config = dict(
    d_model=384,
    n_kv_head=6,
    activation='squared_relu',
    norm='rmsnorm',
    init='uniform',
    optimizer='adam_variant',
    beta1=0.9,
    warmup_steps=309,
)
Each number is 128 + 32 x the weight over its row's rms, rounded and kept within 0 to 255. Layers, rows and columns count from 0. Numbers have three digits each. The size before them is the row's rms in percent of the matrix's.

# layer 9 MLP up, 1536x384, rms 0.0384, rows 556-662, columns 256-319
104:161075113134143100097123163155121120136125122105127128181107115113116087063129134147112152202133110115104123109171118142138175064071067134109109168172127122148151175115173101029114101083121077
108:137132108090115144111084132081111158155097150141046188115140153131149110129138090184194137087138141094112100138107118172077126141149146153164183173196089120131158090098107111143151134116107071
102:113120125125152105098097127126182150139162070173126154083125097157130120142111113184134188145106088134043075124095132116081127161150132094155160142206148149174087132106183144069126133097183134
099:124101141117156134120127110102069138131108085143084150101157152150084089117089169136216131103115145147128087118168102139177090118161130156121121192143068110115150120140124085162152166078137148
099:132126131116145148113153119158098172148148110066119073140121156140108142127189118128089124148191114110077134112123226128129121129179082119133139107132119110083153070157182132108107199149143125
095:152086165127172143127093162111160106198117113142159121068151144133126143191158103140113127135116180105082096131152134166084131141134101095117140106140125089174137092166127141142161060106185121
099:162055145152124123197121099139113135119159088108139167100166087121097106096131059107104137102136135120147182091179164117128197153076139134155190159142075147078137174142079157157175130170165146
073:145118089100049100096061103100130118116198171146108130152142141134145112047104104143129090128093181123137131160146201100182124155080092171085118144160146136134138184169060202100119155171120174
104:108115067127079085141111116149131146166123172111111135106140137100125149109158091095199089131176122138114119164113150166143172108129127144136174155154135110172156136082178155099071081158109107
094:166138133150123114098098132161120111150082138118125115152122125127140116134124180090119117064114107151106090140185180114188184093131183160117136152119113149128156116147136077132145151127140079
100:180126127056131069077064109124125128132124092113136165130092119154071148143141147123180136147127153174099118079129105164149086076177104105057159115103118142184150170136136177173117124180088146
107:150140100146159107105121162132171115139138174088099161108127169121122102128150130070197103069144124153124111145099134155144143149087174134112143099178132151128093115176149128122126122117038192
088:154117135110153134138113137121125160141138158138152159065076117172083092114146128062098099139130114147132168108192062137117099086099199162106111073173161096106113129082106181203172088152134090
100:154119095097147116076078161154127103136135108097074097101155117165114163154191092113114135075125169127165174161077071132139188179179123154182159212135110103133154115186177125100203117138128143
095:181138082167143083138155115132103112173099161136063129060112122085071177152111088136129099101123139172095068167141108150183167145167163140118163117127119090147131120183138097150108120152101127
105:174127141119107111116113146154134145106175102138141105119152098123156096097206106063139142173177098122079155145078176160119169109095129036125098108183169097179184164102134144171093193144068134
088:149080105128120088146133103142193086140102135123086104085144158139107164133187113086110114178051123125139165180115141138186138067093109091112120000113121110106127202101138166170144145167058108
099:141094197100165113140117054170143133070114134153136111124113120166168131101133155157157114161159186117102090149176193139110127105104111067104123175098190165120179118108127202107166159149090142
094:103183141109142093115150138150107103141094075069180143141075062119126140162112114168086133110120103166173089120177119138159160098126140125079128140130142101162107137146132173192139111142101142
109:147153154133163142145122125177100137149171126134085178150092161161093065109096126093117143122170097157080107118137109164122149110111177119112084196100141184120127140136141115140115171140112136
102:118138106186208113088121134125131120138104136122182140103113118140141092147194166124092118111101154145172127134144078140092074137139075169155184172122217102167082136147166116106111124146131113
110:158148128092139133066131119156125168095129078142188145113096152133126215092135107120074086124081123135135123185128143144109139124172130121085151149166152140067146127144111119152199139145076095
102:130109146114104101133122133179108159135155121139157152105126122132076098167157106105170144070120129164156129183126135167148093167112127166124151080139021135146143113157130166189101160106162099
094:132117096142128079192156080150125162130050112188145135094084121147090151119143154080097089038132063194127136185128126126099158115142179152128166097074147074125143113067148147136100148130111095
106:107144143116112114150129127107128194140148148106116153124112128154124127145120121126135103107152126136068130178128150119152118065097078129138142152153137129117127116097143089104086143119156129
078:169081174107151056125136157102170083179124117082080120110095184133118122127144164078112100102134116117061115127091114129155166153144142086093087135153092162117155124118181157094100112101095120
087:147106120104136083134182097167127119150112104106103100112112175123091094124139106054087110094142122124101076059079125125170113071114175081138138149140081139144152107098167164129129140138130163
102:139078115097135115171127140126065119165169129126129161113186145160120104184143133141085113116115139161113157146121208171203138101200172123123109105131140118126151157159119130092175115128131141
095:118130115136122146118099132130172141120124146106131206098156167157135114137142120136176120137173160154156132097104154173112153124108166112117140071119108158151102153174133122109145169098103107
114:161166172140137116125142164059089125207160109150143146103128133150153120110087096096168161138178146128099140109158086131156131090159195149165107127107104157134143132180129161206164149126140102
094:150116074144135145110082128150180140178189071157176198143145149155115084091129136137131151171100110156141085107169115142150108157116119160105162109178106197071151080101081118046145111146133129
114:124117067116167096106128108186122089181145154107153104163078157155095117105120094117118097128143092112162059066132125148199161170127151115140132162090153164160126142168091093172171110173132145
106:134120067166127118123080044157118150078150109124164148111084097146081110131093145161104085083175105140083121109150128101174151174170162102149134112134182090130124121156146132147162174113099150
103:109141129159128078137118141126091163115144176136099101115123123122129159131156065079094182103122123133100145109094162075173126108162125120082122094158092087168152142125164096135135142117080123
104:161149136147109143133109107154097104101109105052012149152171120141094133115158160105139096116146090143145112144175098104148173129125187067151089136081152066126163143151153123142148196184100128
097:136137138123122152121106046119139108133175158144135163112064112156111165135144072137134137122109117156115122071140113162166124056148174075094153155139181178153157213144137091142069138083098140
109:092105132096104146165101162167142088168132056184157144183011101179113132085073083094157113153148108137095094162125184134142142093091145157113081134142075155129111065114176103105118141101150121
104:122120123152134120100148124113122104200068121153104101099062141162113117128133120129113118092118170157132128133128121155185125087172110089121194116170077105144135110086144063108097125096089108
105:123126122166187102147141107103119113159145076129113126121092132169149092148150113141144137130162178109084112128103129172111148102093142131135111102201146073178144109121103094171182119115105052
076:148115125135145155129122179144114145128140141119129124102164182112089152149092137085167128111106163154163151087165123120146123135104168158116099134094155147169131101178139162181154124096111126
099:107115202139129079183178111146116146149130143157133145152146109132081148114112123133153138105176103170135171046113105149189154106107129118109146170152144104142090145126159136136099162126124113
107:109122128140154121117109096159094120121119108101085123153109149104141097152135155140146141171129050145133076115117121180143077161143116142106178103165130120122198112103133123031189074108077089
100:142107189137139127112128110107106129119141155119165221149116165171079105120141163088132060095158101149116108179166113168119183081140125129142068114138127082145105119096176128094119107106139118
102:122108085061167101077134129135156111152161154162160164153069191141110145118150128140118088096131094118107128160174162094111127124097105116100105045158136069156098115120113151151139109166118111
105:166100162089078101100107146101101152136183159063125126113154133070100119119125144124128092143089068110133135163171183141194117109061101130129085065056124182132142154109171137139105114109144155
104:205049150131146117079104098150146125132142104169086120124128199150140153153174166134119096172111159169157124128104157150124201129067168114116180135120144045137139139077197094211176076155119079
087:154097064114092113140144084095045080131186118149030117123150121126146163135140115104121147114121152141164111123120098113134155166109148151134103137156150128132122120116101160120153163094097072
095:154062202144176124157156163069120211142092109070135109116080134088131137114170098112076092079169161123139145119142102169118152175133133114098165099156110059125103122084137157075175069193132159
078:156155125168063146082091115115138077172086152117146141128133145146106115113134093122133161089097157133090127181100110165138083150120074143132098201134107105110088119140167140136138158157183093
102:154088174154166123111120162096139112160111123134137146095145147116128180093142146153132078064154128163154084122123113150145121180108143119088097115169070174130143120098084155135145136173172151
103:195105159156116154179119162127130097177100118126113164080147132173083137168144121126112127148101135131087132104118051140115120114160079129119105067127163087087133172175128116143084115117080079
106:133097149147160121161155150149122076095093092130157136059092151167057162151167152070113142145165087147100135185137106155091066166169126110082109139114100139129164040108145160083131122097103102
108:168106144174155171096084146169157129142126118067126163101124117207124089131187125167134146096149164111212112066083141146169162114116154087146083117096186121113142129147103110080147099138138123
111:136154133133166123070103153141093089154140129114117190121087092176161111115149117170144120130135183156139116080136141160058196077100067115077136117180130101122176165111167064136136114112140148
069:120084154080154109111116080107162176214161119111080157117117135148111150160119142108091152118167154142077156133157130111136125156128144126173100141111093131129128140123097061150132078110146069
105:124107058129155100118112141099123148123166134139108160117140131084120088082130124140078164141152062131137128153154146162128133146132149109141084106146115166106054107164122115091138131094171123
078:142082119096115106107109083136146107123105176134090123125106145149072136127155118132130101124093111135130113127106143184157104187150117092152081083129156121125138159101106150118114149165084125
080:140115122114121149159162133106128112164153119064106127162107137124072076164079143099103182108116181161118198132081130112122107128085156155174122112131145105079113126147152178102157111175127093
109:131117089114108177123112092188073127125210136102124132148112189106095108178146111178135133064101092139131141181119095174189139116113148159143118090139149166104162158092103141125102136146129115
094:121130132125121103105140087132136098156144137107182195114104155127128171157116102107144116093068183185102116134097166164182081083155117104083126120104097131114122165152162132131092150168107060
103:147106044157158122100121141205109130126110182091129131149139117133148113081130162125156141063121101129150104134141077154190146181083161118102080137097187153056118147145126107076146129176065160
103:144140104131099067077111117117077140095101115063095151080071122128108100193154117086079170127184151119186145151190112167148171117106129116123165097090138122134119178155095084138136144177172114
102:113128111160115157117081105148106060124127104029085173122121112117133176053089141165135136129130090162144105159130176123148154087117168160079076162226123123124098108128118089115110072130157119
096:122082158111142090113125109160139167152150049101086109108121105132094201170144139084076116084108193107120164125169138127173149172125194040124119140122135141131168066138154037098161081143083180
110:138105136102147098061091138063072108122137127157119166046118155117081145131154148186159127159134157189172095131139133186093113054153159202151076173125159064130122142155124000149160109136104143
098:139113128137098110154143146092087080129142222059159166094130135141063164124119081177134084088129103125106127092150125107143182138066129073141055115141142086161176158111120127111121134123069119
109:181039164172161118154147137121138137101160100146151119117143082146092159143156113161121111093081162139131081096194132103172175106130129101094176179155159136137166122103115085119102127162145130
107:142119142176171111131128167105134160138145145102112171148141165134102118141137117096125134144140052142096109071079123128133132152094184080125135136157079191075075138164137105160109156148163173
109:146117055193177126155150187148091114087142152137190118121120161099104157133110112156107123107138152092141160060096099121099109107129149212128148082158136117143142144069112110087147150139114080
086:138152075102100055082144104124200116121137138105155112136106154113112082109134132125098094173071120140172149140099166095156177192064116098142195094129151075124156209124122150128116115142086147
108:112174165158148124169108076090086132120169131116092152137109100132179105169113103108118161122123134114097109160196118173121154122102113116122094116131167170113097113095119112117160148117086084
104:159098047230142112060072097166081124113128122106154092139111111180137078071163127097093123102125130138126155050157140136162201192113130070061194106135156179100105138190111122093166148098135181
096:149142106136142076139108056130108152147154110093137097108156140189073159094126122073121090161109160144151158129171107161114104118102161111147206097166167072177190101132100087135107077157111105
113:122101159137175149118141119127213089176160147105176170110063126170096089126164154105040144106099159080103166163083051104118176104127138171136124095170150073149145122112159150084125099142099136
091:128113197085112116133163164144180112148118198066160144170109100179135171175156126106099101111176153141142086093167154118117173088142105127088079150145181201126130158137129097199105173159149153
106:129160153122107133094094151164106172193152126114101109127103114134101117061135148120096090110125151130194124156119174109118149104137133133084106113178152070108117063107143093133188065142096100
102:145079101186126123112075067122122109128167119129162143113156160169113110185125131185102155144145092155120142158140139135129103138119148110107157099121195128136108101126114141091056163110144166
094:115125087097122141135125098126063073162180145171163118127154127107070137105109033129155144161131100125124140089086121144196159095173109107100102089146136164115151128186099107163154148142112131
101:155121118095124148138133116203134085121170135113121140080125151123155130117106122071134104127066092130138096137082135175119112138086129135127132124204108097076115196091136148129076159145112129
097:137147144145124103088132086161120136194115143088096172050126144099165112121143158065117087119103080107146123132123108128111157149186129098099081143090054133131156145103118081131203099172078094
095:133123088157101145085122131103074088069128080086116095131110132194162136125146160090096136094119120177128165121139143192233108120123171151108151161166123123094167121152149137131133118141119118
109:120151194137149114080100139111130136126147087117072101091118112159119142152181114109126120122143102109150150124151085071117133125119120151085131156091119089124107136111121162069160151162156123
105:134129064131110071088082135149124130172138157092127141096146128157140151156139099184188163126103083138174194081137091102168171127119103081109154118113153115114112142084168115134171148149127154
099:190111133134099110175142134116108164095113096080103139130104144085083124075145107117128112089153095170093132103163133110140097098166162051109168131144161107133204134187112128098140036136107192
108:122113182136121144109125155104099146100168157110024128094090156167115129086140163117113125101165132210176160092089116148147154157110209131095180117128138084145113156101148054125120169178121208
088:085081105111124128073145126143087082129175132115142150105087143134108089118096129121144089131087112155153130090150121165153089192122101089128048147116166132150129148148111092093117159130126144
099:150099111115126143106151097155136124158156163081187133164111184105114116140103121091180100119118119171127135205125197124117127180124147086093138153097115138138121133170128087122094136126114097
089:152142146149141132086087150150115119119138087100115091112156188153095136139076068069154095074120106091100087111119141163187087098106140129088084094128058102104122122166187125160124089123170090
096:139091123119189115136101110209031154164153130124127086097148126167113115078112115118185105150077165191163164140149130065080135161106125126105130165135171134140098167111082145171148122145150111
106:132138142167120140096109143117150131126144107107112120142093160210101119124121105071125171123099136088144141138133087043202121144108154114136153077194138103127167183135104100148167141114115094
112:135130171122167143112101067143149118155159116081086115127130161150155120075120137115125096087110167145125127155118149126137144107145137067106142148125163164180149172107075132200173073131093133
084:130150126086141132099155144142075071098192104085182172110068154111146149105143140136182122119134132167090160136193164118112095146109134090143100098148148151143106154115125159119128094147082102
097:136131107097167118096093130159043094174089126075092126134127120120143113089155129065026102095145082119172124124107155096123135123113089157114107128160130079140170067147084108153145088134051135
083:149108128112144150107101144138136109133141117110136164135137180129144089116103101145123125125170134186163138164129161158128147116057121147136101109115150092173099161173107089129152109140177121
098:136170090063182080095100133124117114199166098133170135103058093126158149102148140105124160108180154160086094099118163132147133145106178146096211124155135125164184149134124136108171106121117126
089:094191161125131103132094146114105067189115153126072175151129103131089135101125094082067138136112077117185154199097072150156144145121174100122098131169101103148177101120157054159093134186087157
100:183138168112068114115110141129124098168130141138096138154129180168147115124126098110063154115117078134112146075099243158163169094109166145098107105155082127174176104145119106123096145103111110
110:120124054116184120138104130161156123159116113125121153094161160142049129079163128171081144137183049138193130149111151164119084129049123104084122077133156127131165127161136105084187101138105157
113:154128139126143108072126132170071138152139129090086125079096092118124156186091147126064112103131158107140125209077101133109160163133148109173098139164119145164108142101137169115135048138112169
098:134084100074096128113103147126149157169120171098135163095150098129119110169160074135154117052143106095110132166141104084164173124111092192122159083073130141107188111160137088133143117154155080
083:139078170074158099157166170193109138131134111111156130132131128136117125162109128138124112169149149155096119188130206152195083156137119097117107191138160058177153132144112108115088123112102095
079:140148102195115107111090149127101128104095130126172152133129109189157137115045128153151111115125095133095137153124098150101139113123094059118153112114088136093105165120169090141126098137102088
097:132157129131163142161129135139144095163132106123062089093090130161132112125148144119159143126146096146150167074123170145186162107149123059134111135145116043131138103161142140140097098117034079
087:149143125164150156041134095153083068159116134130103162134112129180166182154080093127140124139194093147123157138124170178131196094110100127114096093191133078097105103130166118134101130121145125
111:142150129205099115106189182153072131139103156144152115112138109139127180142111125074177171172120106164147085132094146128151149093133136148068176072128148156133152122152185147109102166122160084
109:185100065131157146099132114168099058159207184147155167155195159137111128138133095160129097142144123144095117142144107129094122123190171066082151166111155128091122098097148109042080182170107153
095:145050118151184119100121089159104137148118058052107129127154136110129203103190143097078160099128147100156138120111113092091150093146119151144088127150148090094188196061123124140130171130079172
# layer 9 MLP down (transposed), 1536x384, rms 0.0331, rows 556-662, columns 256-319
103:175117121159124126202098169100140216105109183135164142151145102099218088101139139131167165147132115118104134108073078149150066165108103142084154111137099183113208129131100090107071108108140161
106:108174124112144103107172137158098111104119121076154154143058119097105112154115134168048119179092130123118135110174124049155132090072055088145138127139083157096099097089173143086133149158171136
101:135090141122107184119114170179123118153140128028123099170130162117113139103147123109125130052142100130170135139107154081126134173169157154157175129164131093070148086100142154144140139080130085
096:093126112094113137130135105068114160125066091145132186138087111115078105160098172126118141083148099090154106200111104154157136096120105100184109152114161111148128040171164148127178094075125128
098:112140112147130161113081055109132109159116116133197084189091114133095117101131071152062112123145114130195124129177179121129138118116146120083109122121129104153088160155163069148043133064050119
088:132146189090118099153098145081151158189080130181133138091146156139133144112170118110117128151057152133109098077139111190084110100137124116119109113112083142159161098141148172145159111150107113
099:139113033063124106075112148140122106103136104203120110144080167133108101141126142086184099104120159141125136119112114176106182112145118169105178127109117130118131189123096137141160141119116116
084:125103151109184138103110158129142125108138150136114131101106105088167115100109104127141110155183174162111105144165179143135109132150112141094140115119125112127149130133117143136110102121116122
105:103115136128059124123112165053148135181202157120164078179136089149162065105130116132130098159180169125172143109169115143162144059122147133105087135103108086188102140108117194074153114148030161
093:162132119121128117167168118107158167146179137147160139160092090123131110080156167210079117136166176112113100123164143133097069197099148194121143104157098138120157121144093134179121154108138072
096:106105161153125147161184126124127133159121098180154092124111138154093116126193125157145099101087119156168137146125135089154141132119189105214172105147119083176126139121129135133130152075109118
106:147102121083124117158164116090152104054133143132142096153098175102153130137117086180080076125130090130086123161094181172054127077093135087143089092143150111082132099103136142143107097105146157
097:119123133078174162135214150134169145104168105116135130102141145144162147097134155133195148144151117137148154115111109107139137119161138150107101174119151166126147093138109139132172135147150158
103:160114123098225121175118086106146125071099100106137181144115085131187158169089187109154120161130128144141132118140171151122026149121186116086130110126090148177151130140152106124172099138152076
093:184107071174103117116108100147103099163110131122127109145118119137109115104128107168167093042133112169142161134146120087121148111142099094117085186076102130084118134135187135148139141119107149
103:143117177119163120149184119107132132077128125095157094168138115086142129128145132128130105184158141160158087139072163100128107195077112116094127109127140137075103157108136145142135161162113154
098:120113142110118139136137098104144146132123146169092136168145145114085136095153117147106125136133124102140126096139157146113113166105152089174110106164149159140083175075086154112147095200128171
100:119156114158094158075141143148123100099141180071122162093132097167122133120133132148132112152182065087145119142096187136165147127091184120137116111215139118096180130127120096143150103128109119
099:105147138111100097203176115113105189094137144081135080131110136078091109116108135089128137117177115107129138094205138153124153153181062122073082141117140184160121168118105118115097159088108158
102:132104121130103144187130130083079110129137130121130138095134125106164144148112150128125105030114104108119149116127162118108128176082145119140103183098107118155152122138194141160142111101120093
104:089151095109135138130151120143098142109095174123116147118083136121170087143125171131124102180084147145170148125122174090118125082172128155164188133097121122086133126144088148140130084085146109
106:128095117107158177130185140094102025119132122072100110143083124157115104123102142143102120129127151089120073073090136162110134168054130134133133174064124081119082130142165126181171064073125113
101:099113178119142102120098191131234096083108116162130163103141086098167101157114177080147146139161108104139088130065149141145149220138118118148072104146189139149128130148191089151092068109089144
099:125118121170149103158157145130146144118106121124102110164173134094148134099134145085128153120146118127112188093148110138087163118143141115112117135110209136119077178154107047123095143126206112
104:092131143128122137113102071122158131114105107117137096131118091144158133144127159195193134117154131204151135144112125161152138103198123211123169149145119116142140074140130121138108092138110196
090:124128114128112088144137144106117167157131098125106139111137114103125130076099135100117082122126168079084077212103091088137118149158123133085118175157133101126158106099090129082126076089119128
092:125125100141074041165194091133095136161140151140141119091099113079112106125159102124147148183112098128153114105133143119193127099190127129161105171136128160148154118113141053078140119164144165
099:162098173066094109118099169142162085190125134140105162124111065198181147135121151153104124190135118170126143133100156141156128114149096135098111114139120164114155138179083088149060119113129129
103:118174155107161155121098105136141129116095149146113096059117091097155057090147121060092098209150126140154111143091122134106106121201160142166143112096156127094116140067149131125132073101116131
108:097111055123139151116131158147188105104138132117148088152101124177087154165127101056141106160150130097077118099086134133137138117154140069143138122086153091115127136116083139103137114101128141
101:089159117138113103157171121062092182119163116122132145155186072166148131103132130107212142136124152150117153158128117104146149111099119150165105161105103106114092142113134102173105129157137090
105:119201164067126108132138081079184114131135101135101097116169148098121119124097139137134133116092109128107064102142108124139112134125167117160112133062088160152164133172151128068114174131109143
109:160051170180154124119160108099097114138039149223175128166162145096103146132130138134119168121097172104127065107070116112121111118086166116120100154112151103119088107105136147141120127122209160
102:104159105130180050105160134140125104087120095087119127138063115102089115131144178131099088150150121087095121207090115087126157119100193204156097110094152158137104144077072145116103054134165184
103:129091116163146142131111149166142150115068119157152109135096145146143160125161143092106118131078085130170142080133154167093131093147123151097087125106115137167129143137153131151137140115110092
096:129102112099162165143114112096127193112129104092084114066159101125154126125111130109155102125152100144126110089193108068118146212107116085129141131195089082115129096170175159156167139111163143
106:144077080130137156172071141114135101118133116160149123138132158152112140193127170170209110124111109134123152168204078191136174107098129178121124188106064080080087146066091193160068118131100122
104:128110098134113153099137090117168120199128141118162146084103062150134101096128153175184135130176188173154101149143100118108144110155078040135167135169142159059126084113152174102141119111138134
107:151154091078132146181112132105140097152168125141170156103101124157138147133089138052121128165133144088157117133092145126144099158080171140168168136074085147094096112129075135183150134088088045
089:051138118152144130137199127149120137148152094123118149142078145113162139086150139134115121156149144148115095123084150163172093112084132141081164176132131111078142105098130136093114100162122167
098:102099114121088150118129145077114151077157100141111118168074140113173089124100120119145154114150125137141108128123097090186188115081150143134111157142134159175146095135133144103045132138149139
104:145057129112102183157071157152163143127149101113155102148144186128135099188093104086171110126136126143139146152150179175112135143076150186104142133201157139130073117115132133179147083082154112
096:108106165127058134074193133126187138148108159110132159136149098138112091149141128166110100102114147107115142052114126139125150141223160134150076142105181118133067183084146119099144119167114118
106:140183075109149122071099118161150105116144132127118106164139115106169150106144114096144138184141125114133098147140112162155108078120156080091161112193119064113117129089104141152128098164089126
104:104112132078117129101125114155168129192163102180122099110156124166139138118112124147123153100182082184115082109135116141142124123156130106161126090193130120094139086107146160095128104131139108
108:215107087089135134089091126145106166102128198123145102089108121114114155148161133193120085149152107128129104079110111095157195095080117072134122172112105144161126203185142073159104138128181098
096:121156132143145112178082122080154176097123106157124134130118115076155162119161094156167145107104136124102128133123116130134105133122140144134144149126105155145080142121146117143166153123090079
096:108115071121085134112111156157151123129137168189166174174112179140078147137118094201118115063079124088135103049127112145108120146098120170105115200162115154082122102106144088168107146143105103
090:146143163158090085127089143116134123125176183079135039148129157126121113157156157083129051168070111115135167133134151100127167116081142128157155105099104097166109123140095149145162157099077126
102:133136133090119156141113134131131138122144109146168069145092077190125155168171139106120157152130138122141057115131166122136126088160131115096104192153083165169075128163129104102051122150114177
100:107150171101113140136061173130066084152124149151124150125145158142077047126099106114165117126115126152133165172165113164073164139167192107158158139133150119177105138117138134131103135111130093
105:129106154121152139096110088086161120121136118100105164137169183083134124134111086103100139136115133146154125114120133131180109127131122134148119091132136092088126082180170030134107178091060168
103:150125122181170157109124111147141161123094115140118152175124166154152188148132139150079131142092161110153142127101126091054104130145126154106114150077134203139105161143139138144154122080184103
109:109089150078084115082112106117178182097094091102150033127154115143137057118113177105146149117119114099077128111079167109165120138105127121097097090183135110145126108103128103101129126122139127
077:084162101120085146128121118084115117106111142159125147130145130133121115117103148172155153119122139141120123116131135122124118117134138110150108126132122150119126161130153116116098126122156108
100:079111090151103162170137128097141198136128156128143086113116189161137061117133151147112127140091104132140173088120190177141105161187094128130138097110038119117119032150124151145123146105073177
083:112151138131135171105134116118108123121115149138128169121148127132143098165105128148130100134140093113131114127104121119121156120096110103139145142146105143122105117132116121112101166138114131
088:108108071141149185147150135095134086151122079118096123169129102154114137112086135059155102075119109147143147127128162107160128151085103153137165121093117081133138104090119140133172105127067122
104:137089175118122150057136132127122159169085161125146109177165106104102157083177090122039145121137081152171156170127177151084147131192093143146174108114155066105107143163160124140110112124053159
094:100140117117147142080108131125109147086150159101167089141135100139153184164116112153058151152122081149153104095121173146146121117062143149100142089094133182135119139153145117110106093077083103
099:127121171135171130108132110104147092101097053131176125154147110084104114099125168128178082111139115119221136142132153202129098104160140097107122119210052056151087094121112121107150096138192111
106:151130116160138104136121145105067205152121146090155168105142151128170125109155132114160110122157155148167109097145089110121091116111117115159173128113175178113169181140096121142146130137100108
100:112125061134136145142103115110118107100133130168121125054055080154098144140169077149112135143112141165174133110177098115147174095081128103153084136127088101144137115132104127140140136127088141
099:113080153110099131130088190125088099117118133132154144189119122119115148152160131146070135127110137129147056138103118091093127198092142105153136092177119142141156140142158153138155119099119176
105:126248174153107127010128085063067142146139122105117140110155102098146062134094102086146162143130068163129169185165129173122103122103111141103108116058132142145099135145085165178109113163178123
110:120094151122131092123164109136104138151134091119105155102159192071196146137123118094123091131123165095124072143098107143177170116114116116138137144149153137154135119127098150130085107099116156
107:104133129102145167116086167115146108119129123110145147079155122146144113100157134109062153058104085069192162165169134110158154115144159085181126113108144155126148105131121096102098154122160171
103:074097102144186120115129126126152085080121094131200223102209169132108115172127071164108172101099159114094107139133140132112107155072107113130170132111156125137145049132106123136143103102168079
106:086074139096100122147112116148120140177065112170118093143126098119090096069072130167072118098167119073149168141100133091167160187108156122127119121121107126190139109124202139203120090083108120
093:150087101108131095132112103134098086146104153133133102136182148185098125133150141118139085130189159149141145103143115138094165147122120120144134132081107135140094151130103124136099181111110110
104:144128174088134103141107147082116158061121182100221151085090141099090154078147111136112193102136155089164164147151163162132103077097140155156093164095134127106103138102121114155122128121109097
107:112144093151118155146137103128123132083114144109118092175127156148091123157149123139126194116115144101153126127175148104198178156119071135128176170062055175128148169158096079133151110123194178
096:138150134189063124093109127117137152064115129145135116098168144171065046102118095123127159155109124101112102081100117147124162152099129155131145124113100116166116149177099154144107124120144154
111:159137131142124182138142109094147138144082153200139168080145135163075124091140082096101094178119136094163168080147150107140126199079175113105091187129109156134133108140148060105136094154212075
100:107181144123124115110140115136181091127088113145149087094119071109091122105133133119088081100171171133167103185168179120129140118165163108095164186169131121159171158065122149136131155161156194
100:111151125063142161113090081099107168101121163145152149136133101134118132200131111098112122122159093096171096105124162118136074158113115168098109180155129065115120127098150151100130101133089111
101:115139130151126168142145102124162174143156112141125089135140110113084180133133102144157128149129137156130153094029135123139177141158125155141146156110176105106118099181165157150165130097118147
088:133093147147122160159112089139122127107134130122072130094083111100144079129082152113101136114126143117101149140107112134048110112105104092145100097115102110142147039138201082169121151091116126
104:106178145038106150153178112134147151140061157143073151106126209206172139059150155147095106083131130128126110102069083130105146101097112094116138150158096061120091180148189069181162114138151172
098:108104158125184134135205093141047075162126121150162155164121069110122133129111113122165153123130080140166131159130102143123115159104142122125102148085163120119182135090151114145085133116154136
097:121132128145124081129169108109125091110138112079127085147109070121139179170154068142089117124115199132102109138096126170201112153173136099122112102109133173159116116101150120126129078146161133
103:176102126084150187137130141134096144174096127188111115102130130133096059124131174133157114128159165074093183126110103144116117085148150130112162123135129159163187122105122110133156180109134159
101:136148127138196171140125081126149090143183139067110144045080158111101088089130161117112142142174114113144127082150173166187113195080130106140122056039157074139134106094119094086111130127165112
099:186137085129082106143150067144172126131135108141161093023125141123205138122156205123129143143124128148117140154094099127126067141171171156145142151160109120190164143173092131084108129124120152
109:135117134146101133121124127102155121120084130146132124132120093165111174128170152127104144140120145128122151125147121127116091140143089165178138078177102135130127144146176107120109131112112133
086:117113101117099139132105150160152136099115105148110182124141116122104103158106137085148080107082200107192146119123111096093129098126137100164135128094104091132124112141098132177118156107096106
097:117134198121082128104072108092121125196157135173131123113032124168101110168102132092110135069150161129129177097099166137136135118085081091103108128142130124191138118187145112123102116110133115
094:098111131149152162127080179135127116110135114072133099106148125154091154105107050133121179117099139132103121104206166076108125109079158117177185126136131133134121130103181135209078167155102105
098:087127137119095121114135123164132095088100111181169142125134099118178173136099182182084116159158152120152134113122121145123180153143077127139179075079096160117047136100086121131106127113086154
104:081124103106104129122166107064118098169108105122127120105136160113143153106056094164169121143124163147173112104161120133106166173128128183082144124099092162120099122174065102120111132157129172
108:119100145099063151125069154075125187106110166111211116168073141126132080086100179172108097107135136141100092111142123100165170169034140081088127139182090092111102133116097199117117110061155150
087:146110150105118175116182132188179122095106142143163147097126141108085142117130152121096131155142137105136160113124130118149137129152140138161126145126140126122155121168138166120100104069137126
102:102127082172127102115184097165131188126084135066143121150145160123117082097088157155124100167156130174170185169100098089132118110119149107119133098138093109140064070076054109129075061136114135
094:159107177127131142086147094149040168108136146078144097151104122167138170187088123179152121139162123154113167103149147130166131073162140101139128134139116144152147084124043118168147139092149172
098:127168132020170120122110146092135122164145084134127148151071109088154105153149148108155150116118146138113091061125162148142083148130106112146157143113130179106112186151180123125136115124151087
092:149155164102154097115193116161133178130124117128069079127133134083139142095122152092131179122110140131150169115131092111117148183153126177081093098149105112065170118063157096070104120220142139
102:077111097185105078109151102134164144149147164188134093161118133110128194116089148130172137178120175143102150128122102166165144085184143161178116143134135171086139123094118162156142066153163103
106:107091177189102162176139156136160107098144130105129127086137137120192120166162138195102187126103179133229123158156185117101134153149150117119067150152096170149167125159096135111107127127173147
105:087129115055125110132078181105073161155129125184107112083105096131170085187107104130105133066132166099202143135142152127183101148148133117117112130148135103136122103084075132084126109084101126
101:151094078163163115113129136080157140087078148132156190109083109113190095128152124080122125110137170157127068111176102181130093127135134179071141152197114105124138151184155155142129140094090190
089:137151092087139145097079065113141093152151125121112110128123138135107164058113110143172086109116171126123106146104112199075110118100151130157181107111131140153147108123095139163143115132147078
076:098146153124097174152141128115134136112123148101116099139148133090145125120122140134145146122118093124154190133104126114140120126174146175111120135118142137146130098147111195110138150111131139
098:119147106092128134186131067091147122119139156105134190131098116145153135085126066049116112110159144131103171180161171111129073139136145111062126142163130046129170093164123184198091072129106137
098:117125138076175156122077104154155136156156129155131142094177114161162126104140150100084107130104099193162167128092170127072142125100141117125152112179091080167081156201124146125133118135083118
106:172148077191152095143081096139121165131136105176093107119090133103146119169200089126137086116172137163124129105074143173177140157179148130122201117147137166151171116129127158098112147114148119
105:156188173103102163156108073084128160128123113084181142127073205143123126161125138085156104139116151114172132161086140137115151128122106164138161100163043106107132123129106162155169137066101108
098:194128105104142152126138130142120146100139116105151086111113114107133156111131095232113073107159132124133120172158133156082108074144153112147121128080145185097141164104080072118178147102142143